Each number is 500 + 50 x the weight over its row's rms, rounded and kept within 0 to 999. Layers, rows and columns count from 0. Numbers have three digits each. The size before them is the row's rms in percent of the matrix's.

# layer 3 attention query, 64x64, rms 0.216, rows 0-31, columns 0-63
096:499429395535425516501527488523513503434493498480489519484565551554508471475527545529503509561471547367418449595531517522397436608462516543546496496497501504608430419407519486528529532516554508
088:493522497550459462511532447527442450469461466586392480446510548521436462495562519479474525570564497504466422467474525601501487520424494598608505451544584389538412478461465528554544487537460461
093:526471482572545487536500473504566523527506535456565551486535403473519484556426446507477510450521496564528609530578547476592410451448489414367523504483560464428549503514514496444464500562511399
085:483527485566507437531501592465519499528550502507543557502477471469515512479429546532500505525482539523425480545523567448588422503468546520425482409555658473483544536449482429381425424488555478
088:538477478475520529498444428409551530559487599414491566494529454458518534507510503509598468523519548513503507517566578509563451602507442432495460476557588482427470500519411500427419439526435426
097:530510526531560435481514556498478575541563536411522581477457474390511551491449492524510476457388525432544504493528554560544430533526514540497413502491500398585509633501524508470446415460480496
088:441505531514459495528628520477458518426526528475516507515443553531535471568442596464457426564597451481466493604472476528482510484580519450536502488519417466528449459610520476492533447467456377
083:523529530475523501473483494495440544606512460483361560383575454507558507472590530470396486535480491515496500510513490456618526525419522557552527506458515508432466525571515569454537482392487499
112:502549531467534405419517488541489484494463524472485512467503441535500520533546518479547486548462392575472449491505460470474447558475429495566420457594519466625471550539467570436422606464593482
106:531564597490542389526513493408467511424455394598518472497434556436571500557507455539531553530490485436491434512501484528574507537568428495510456448402534510447577548520479555500536519453465523
097:431387453514462570590450423500495455681589554454457531543504527521474579521482484489490501502487441463521579529561551438482491471455527422488551469527536522468534487452501541433512525466441487
091:466520472484454539420450468450603512574519465526583532572517493536379518545482505456494482452587495468440455576618456473471456474453531512473529504498445589506526455429498519545458449567597458
094:520478581500483457502498552504479496547563502514492435586469551473500494517446480464481534584404531550504507434448501535565479568359499544510515447477437594542468446577457534558489463391589442
110:471551573481507466501575419455513540443442519516550522514519414462523601472547454475538463558528443497463506442418550487560605509489472464549492390476483518543455545574479409536584504446589465
097:505553554498574395462586505515453490472501425556514534488377572414507496573538497509438526496584468530476551484429589479540545458491523472572484512493433427573522551494580454480564450474449521
104:524461509488434541550479509522548493583533444451526493476513433438457521538481570510550492578561496556465376499449565509495360487455500602399536499461580508552460565463431477457517549452478501
095:539495476582491435472456457554476465422458590513498532481506490485414448542446504483535461553578430498584569449579546556552545501590524425471425512408493505606480456528466545458421545495497480
093:497504532482546320561545496512533530552529505481557474525428534536472395425475441488485484557519433481539590446463529569533554539552521432461487454477501539505451472574571531458420544447545465
102:530493526578527580485454513479432429557513528525428498462456473480473510535447523533397496493494532563537394594555563503528454554479399451548542525526537489512407587428478480503534436489428593
085:573402475444601517468487463597537574522497452518443533589494451499504468496450529492535461484403454528542523502507499526555481555427553404587485465465455479470525613403544552479498500474534435
083:616535494523541553518376519407547534524474412444456511507499593524471540525566566603433415499468505488407554454512447533505518474436557497462477479512468536466518585512472487500448432508494571
094:498518521560560493522461531517545547572562489479475459492498424470450533506391463520452476409471510510501589456448414403472460444493628488494552535537552498362525493523562481567546505480575501
114:473500406590580452522486439494489391441483480508450509517603457535486468590500512507459470541452450607546479474509537518429484481477449424577593482428521436535524562479502517525558492447578555
087:557480568494501550408546524502497503475490521569600536621468495454554552458415472388518535503530567487474493550518480473516487478478560435469493490381500563498451542519574435415406537475518453
106:528500525505484488494554563495624477463492536487497442571355483479515530500412493455600564460472462498520513506501469522555477488498415483411553558499501514453550507472348458527498540430548576
097:417542574460511556428496575373477529470482478463547573450401546487543580446544483511609577534473540502455476398456523493424520556480544539509538532524501445468533469446453516445475502526573500
097:609507537470469518571497421550512528441572525559507512493457476515538440495448542457447490455517533505459458410538384493569449463449447530488595547473507631497452538546444498490488513407555569
089:412505501449498575569581473545403502587573492519473610492486404504470434509491458556620587443441477524489548581470521499522429468394511481452481465521507527515476524503510469563481508542469464
099:488471452446523426494505469469467529497522411498492515408546453512557610551556487431478486490411481541589449659579496523511474504438476429491435542463499486575518429486489494519566575497502561
104:486565459466516490490527527519454465499593516477559524503545589459546469487407624538455468436564512548567482429505599477436500446517489488491471397484576567468532486507461442541389552546536451
102:485517549515520461516532501528509577543476488390498521505449491433594393542603501457521544574445448461546529505545463517411517556558438440397453533446489532585523557518551507471426453453533554
108:540493459449558546529533460423455489483476541519483510461545442429455443488645416501445533418509532462465536570542534489476530575364489583536486589503537522469534518543514439534514562542492425
# layer 3 attention key, 64x64, rms 0.228, rows 0-31, columns 0-63
081:492460517541478572519579463423567528499560523528551455548504549511460559559443575459511540461456412611458506510625498480587470471473492504463511506442518467397459485424519431491457505501534390
100:527554413385562501510482494459531581567552532525529540423480517463469484521469458485549480519336465508599562483611496515445482479402483490529488495470518523503423541515492509517479477605557507
112:504421549471488458439424422524470459456431531397437508495543520512577477433494491506552479517512486519582442403419476580431517450522539519611523550514533581565531513495498496544500531493519623
099:410528546560490491399422494473403476396486515396502554451521537540616529495558453568560500498496536531503502458519481554405537473463514533535470501543497492577491488549397512507544478493489611
091:555454503515499493435441426510482512476504563452477546584500472511572442513530419458471499528449453477489503384516485606486593559443536418580521546527456536460508409569521465503516446463575602
108:415473504513476563345479473582508451398472489467522528460477508499519556434537498484583496515582555496572401489478478560443601476539504487575493537471524549551462419490501454564502519495428542
105:479510512459496436495543463528538521578528550460449415402522480439507524581577492491603504562507440461451520634467456448527532502572442480553401434466483519519487488506558573416496417484505501
101:509465521581552404431411465495445475467379545600489456523521567533507436558476505541429507465514539525406486534551548414468547481433494428533479528516524494553603492591450498511498494521485557
093:540458519504474528456515442560562536387523532526527629508449533431468490522434451478550511526528399533515501479573514606368472467406470512534472556519552512494553512489525506484535452456579429
104:536507549524459511490584428426517512414478490373518484535497470450554519459571453510510440529560478546531468437495452511505603550471484537467627535413466542441443582478467499406503538528564516
099:475530433476606436540493515531458400478461450575417399559575566536468476542530555490401449485476508509510489511415517536541507546515442454602477454515517502590517546504490474468595435520487546
098:447553499441435580521501502489482494496410447440582463524537539403533553510472505503538506385532563473510484502456587427515413478529521569499528434486477498501558516569507470547441506368585563
098:466587510576465466526509565535477536535492489549522496505476500511545415527499403519484505488474520518504464404531507521453442419480531601575434555405457578481395423535523588474510563601519487
091:566453475496398441471571474448526463473516469523436558519566434396431537493549484533468392511564468549469396459536509594545599464473551538569553455487468476555499542501464568505530531488542510
091:511416602531491549429508476491520493469534475500435537414547496459450510471497477563461502552511537475576586513552565501570510519416378471495501493452525530519467534550528543489378493571463369
093:524530489591456431499515552471490570477458485417393531520489561507553523473567456524470525498451603438493466471412524564513503393596529525440464523581447490634511503489519517461563479459473500
084:447522568383453579524505514484411478483422516477428536451549461562554559519525516466526499564566464479474475465356522549491523513479509444536479494563475467528459532468535481550607440491403575
086:370521503501455508442562430499443427493590546623516478509467446545545481539563456562514479570577492575479435508517490483431516402529546542472533499464512474524399493502447554473477431535519565
082:554508517473589506476481448507523502504437566461494589514537484552468468467546438418482540584530549436526594534546455515528475507393478380500518510537500529441527475569565446423571524400430524
091:574507537584509413477472469550479449368467530463520526526480503477541539473479512544439533431581527555478409513472609504451599440451470524524518476414541439512585482578440572502481506491532459
101:573547493594436513548570490437556511488493438472547518499436442460529541570481620540499490538537546488457568493541517417604447481405465542470511474472521420470503519489493530561393522411504446
105:585515489528462522571557559542525484475443469525505501478377546485443539436517485470540474414460548582548579494486458453476466531493430424542532503511470529543522400531473570620492588507428437
092:506400485458478519459457438511468465488559600545462545523626538565378507492529534459488500527392566537552477509528487491490630483450486545517447492459574408502480474481539439516531558535465489
093:421376590556526521471513506451416481550496498504523520494546415604472489548572554516512474472526545555415465493420562481471488445556568481534455458417535513534525457603456524527530412487472529
106:479521502487483419506379531513480434475499487451413571562510475517596448508564498517410481447418526583549467518532422555443500488587484527518454643496562494495460463569503449509516567491537513
084:522548541541531464518520544604486492429521489461556578446463484490486412517539464511438514446441528428523535424479505517432492615416532522508407463509502434504587509583476521586580533489501401
090:431451555509520496505505453437581513532538431561574493519418503528525426526479524540525552458500526531346450527512391548558525469572425525437494558506429480541415518547540559520504461467444551
100:559523482549553395544400484548579506466411490548450497472509445571402493459614544522479494469541497481492505510432483479504546449474497506474524438534590389567536558483547466453554514469594489
091:548493487382472556492469542416456502498523562583517445516530527490412542444508486510452518498516598576590484490424508482405526419404597534544440504568535481482557499460543428466527501498559493
092:404477465543459609454447523454617458530572463497500573531459565497590587507590462521462478471432483488485562405526539501452537520529472477492467503507436471469460490424588496512456453596495511
093:419564469490507513493523463425552529498511453485498611490515544501401431545522554468506487486550506475504530457490523557437620539511565550516532581376490493558467464425523450493491477411385453
115:574490476543505526529449514411489511461435475556521567516520515498440508536412455579592459487508469483635501427492527451521548476425549423520549438507542543471511419492485474566468552397595532
# layer 3 attention value, 64x64, rms 0.185, rows 0-17, columns 0-63
083:522476449482384386518595482412521557586508425508557448512419434521521504526462525535470517482421547451541485481431379500508495545494471482537534567552517582524480462506495466493507472531525614
082:543570495516499532552468597498482481491585436440494514510480554495563498444497548532444527484494503419559434458469515462486475434478515600593428538421587398571538572435505396453478491523503476
099:612508536540518508570451547492530611450426478384484472502562478434502449540457568460464481423436515438464548519543453466474550489503483562497483528504481587524514534449518452596610474469426478
081:473484510529551465485609459521530451487539516423503455573531419520561508479519514576497421513542482483442451422545540423532482487523489562496472533541477568451445443509427392517421618557589530
092:487502440505525587588503534464529522617499414466501509463479376442463434486432483504480480525494472410464550446535570419466442542478532512581520475567485523543515470540625525584501466502542540
075:487557509536492525555452501633498481390461482523407442472486427500495459557609530454488550480532437448443534482587478463450535462478525511568382508462542554569531562481510474575545495561525493
085:422537523535599545473378478456530448437365475449590494482522530472417539487573474498526444541519472470424495552489536514489453614586513438455518498517513497567482485459527476520542485452570548
092:484472503534497507473508499496542512508600471550557427414489468543440412422517479556447526476515603495567535452480539522399417543504473533464515503498525496615512452522597416576534403537549479
104:582424532493511559522567469557499463550470549532475530430482456466409475467512525502521541531544529463548557490503536396490495559376435483433555473409504544580472581466557393519557471514444478
091:446479531475474554491573501491541463462516496423568473441481496468548476411504518497557522488549500579388521537473445464495433443566501563551422576533436626514480436443537578537522438579449513
085:526522450530500444502505540479520490484489517495520523456519507512491537433540544351576425577570525478531551538521477456500610402504541360499512432463499404541453523392500537550511538534478540
083:452508459529563528556467542509434517459324520525497497513532465463442522573564543527472512484545478484466479513481519435515401554512540486441478385544507520430558531561536492513546614418527562
095:450512451470515469561477513543457500428482435554578542487574510502455558461418437435492511481579503495526537511484552527386474488609472484517413523516497456462459461572499466617455608564522443
105:513476545454647465483453526502405455459477505474487493470504522405533406548465460610515488466422432513580512583440517536488533588481571464488485417522522479452542567492453522510517576562483507
102:513509432497488426501503477588560522462431615449479426539483552499504515544440478466511517508468535453548401498584484563488445446493463587637577494485592479499488514450548561420451467495467487
095:511520484496462563522484545522593503574459498457443467543516515513494519525428526453514493463499575454460438518566424561543425473526412491381526511528549578431552495512555614525388478479405492
100:468532465521528477470411555494492455475479433612519503504579498488486396482486440455536537589514546446487531467464509510472476512568541530579463487460481464536330416524577565553592517500519503
080:461533498436474485446516455532531553429465521500570460445438488480532656555516536488484453501471540513479461563467498534557417566553515527575500444475448393447519596506431606525444514512456453
# layer 3 attention output (transposed), 64x64, rms 0.183, rows 0-17, columns 0-63
099:554394530486414482430482524524595525492474553398446549485462468508398523494583566464504449586576502533468561504530526495572502435441498539477478581435466456520483581441501502438518550558466531
075:412482507543475473463436479444490518467448417537438546518473462417563580535505496501656504477457535534397508503601477415495506482513480601487538504476555577478581535528470524522520517467419527
115:482499575481463443512465438443529453523598592468513587499461471573549456470433463469517463516474415578551450490553600559514537587438527477459444463503614490484528539459443488436424532507530514
092:540575496499489397515487511447542471508588501529608539550523559427506461501561445566531516428594527542528411488546516453410508482482455427430497534414454551485491411540468437494458550554530532
106:604568491530563488555392551520548454472413506573447510455430420547444487538463524366493513523497522532496529465504534460470508452555575527388552504469508471533419582545485496455536506462516547
085:448495466471538527381447384564553576472562541582559475478448460517519478513527473456554548553471470546563467411521387543536566478401489522536520527495488508467472499512548532535490448405574515
092:623452516461527519542478422480423480449630467515503486531539498485435435517500475540417512386500406482538519392496457504526570554450536485489495471514514567602536556550533487479539539523524438
091:599510509585531468438494500483400505464361541470505590474505444473511447511510502610499449440518513436520479462501513446549554551427531441567476512491456551592559546461443483481506590470513553
112:579513538548540433509448487626455460469504498494515508527509402476452413568507466557531505511453463543533473440452548528521445544599482498607452461412565402504475604515536476513422491496514490
095:480474459553567570415451453514449513379487469521502468511472522507584519396580534411551529477447465504507484548567539549561535615481468437496488591513518418507554520474439449429529520492488551
091:465523474604466567532512543599539501517566540509467424485449450474463508553427571481422448538437533529490441463524518520450512483529408585508506443498561573403463578573468550479396478470511489
088:610628499462494472604429437526526516468492509445525467531499557499492442512455501511517529511551446518496497350510385523471554444533549544505561478518479473573482515411447482482541413519558506
086:437565535449518530585460478541512498497576444427456478417447654537543484481493492588588425490557473458544489483502494481494516569534468450485385540541470550497474539562484495484558438416506466
132:602539520470525517482452526416440442601481478539454459563638542536406523451436483506446412542530546500487514396461468541474478553465508513484496532453578592444449541536485493484560486485503553
144:408520538459504569399540517403483481473533501477491522456514506537547507472507503470472469490461518549452512497571553457421582443598530589504369492516473583529494435582448435504467502601542526
096:334524533466454460522563504551478510447563459526562556505441507571536479455546605453441601528522435467518552476483579495472534490487544558441462440502462473579440471511440507541504423493546461
096:578590491417516422520435553542391414441523469509530484372491575559532552468490529514465442418511540544511418508462509528535559459483498488497515488578429524529560560477502505533480540418509566
080:401451505523562474468666442536485435517451517478478465558515492524502542486449546486502503543546438623510528505478466505549541524490517507526539559528514519462440434582483489444411453540392411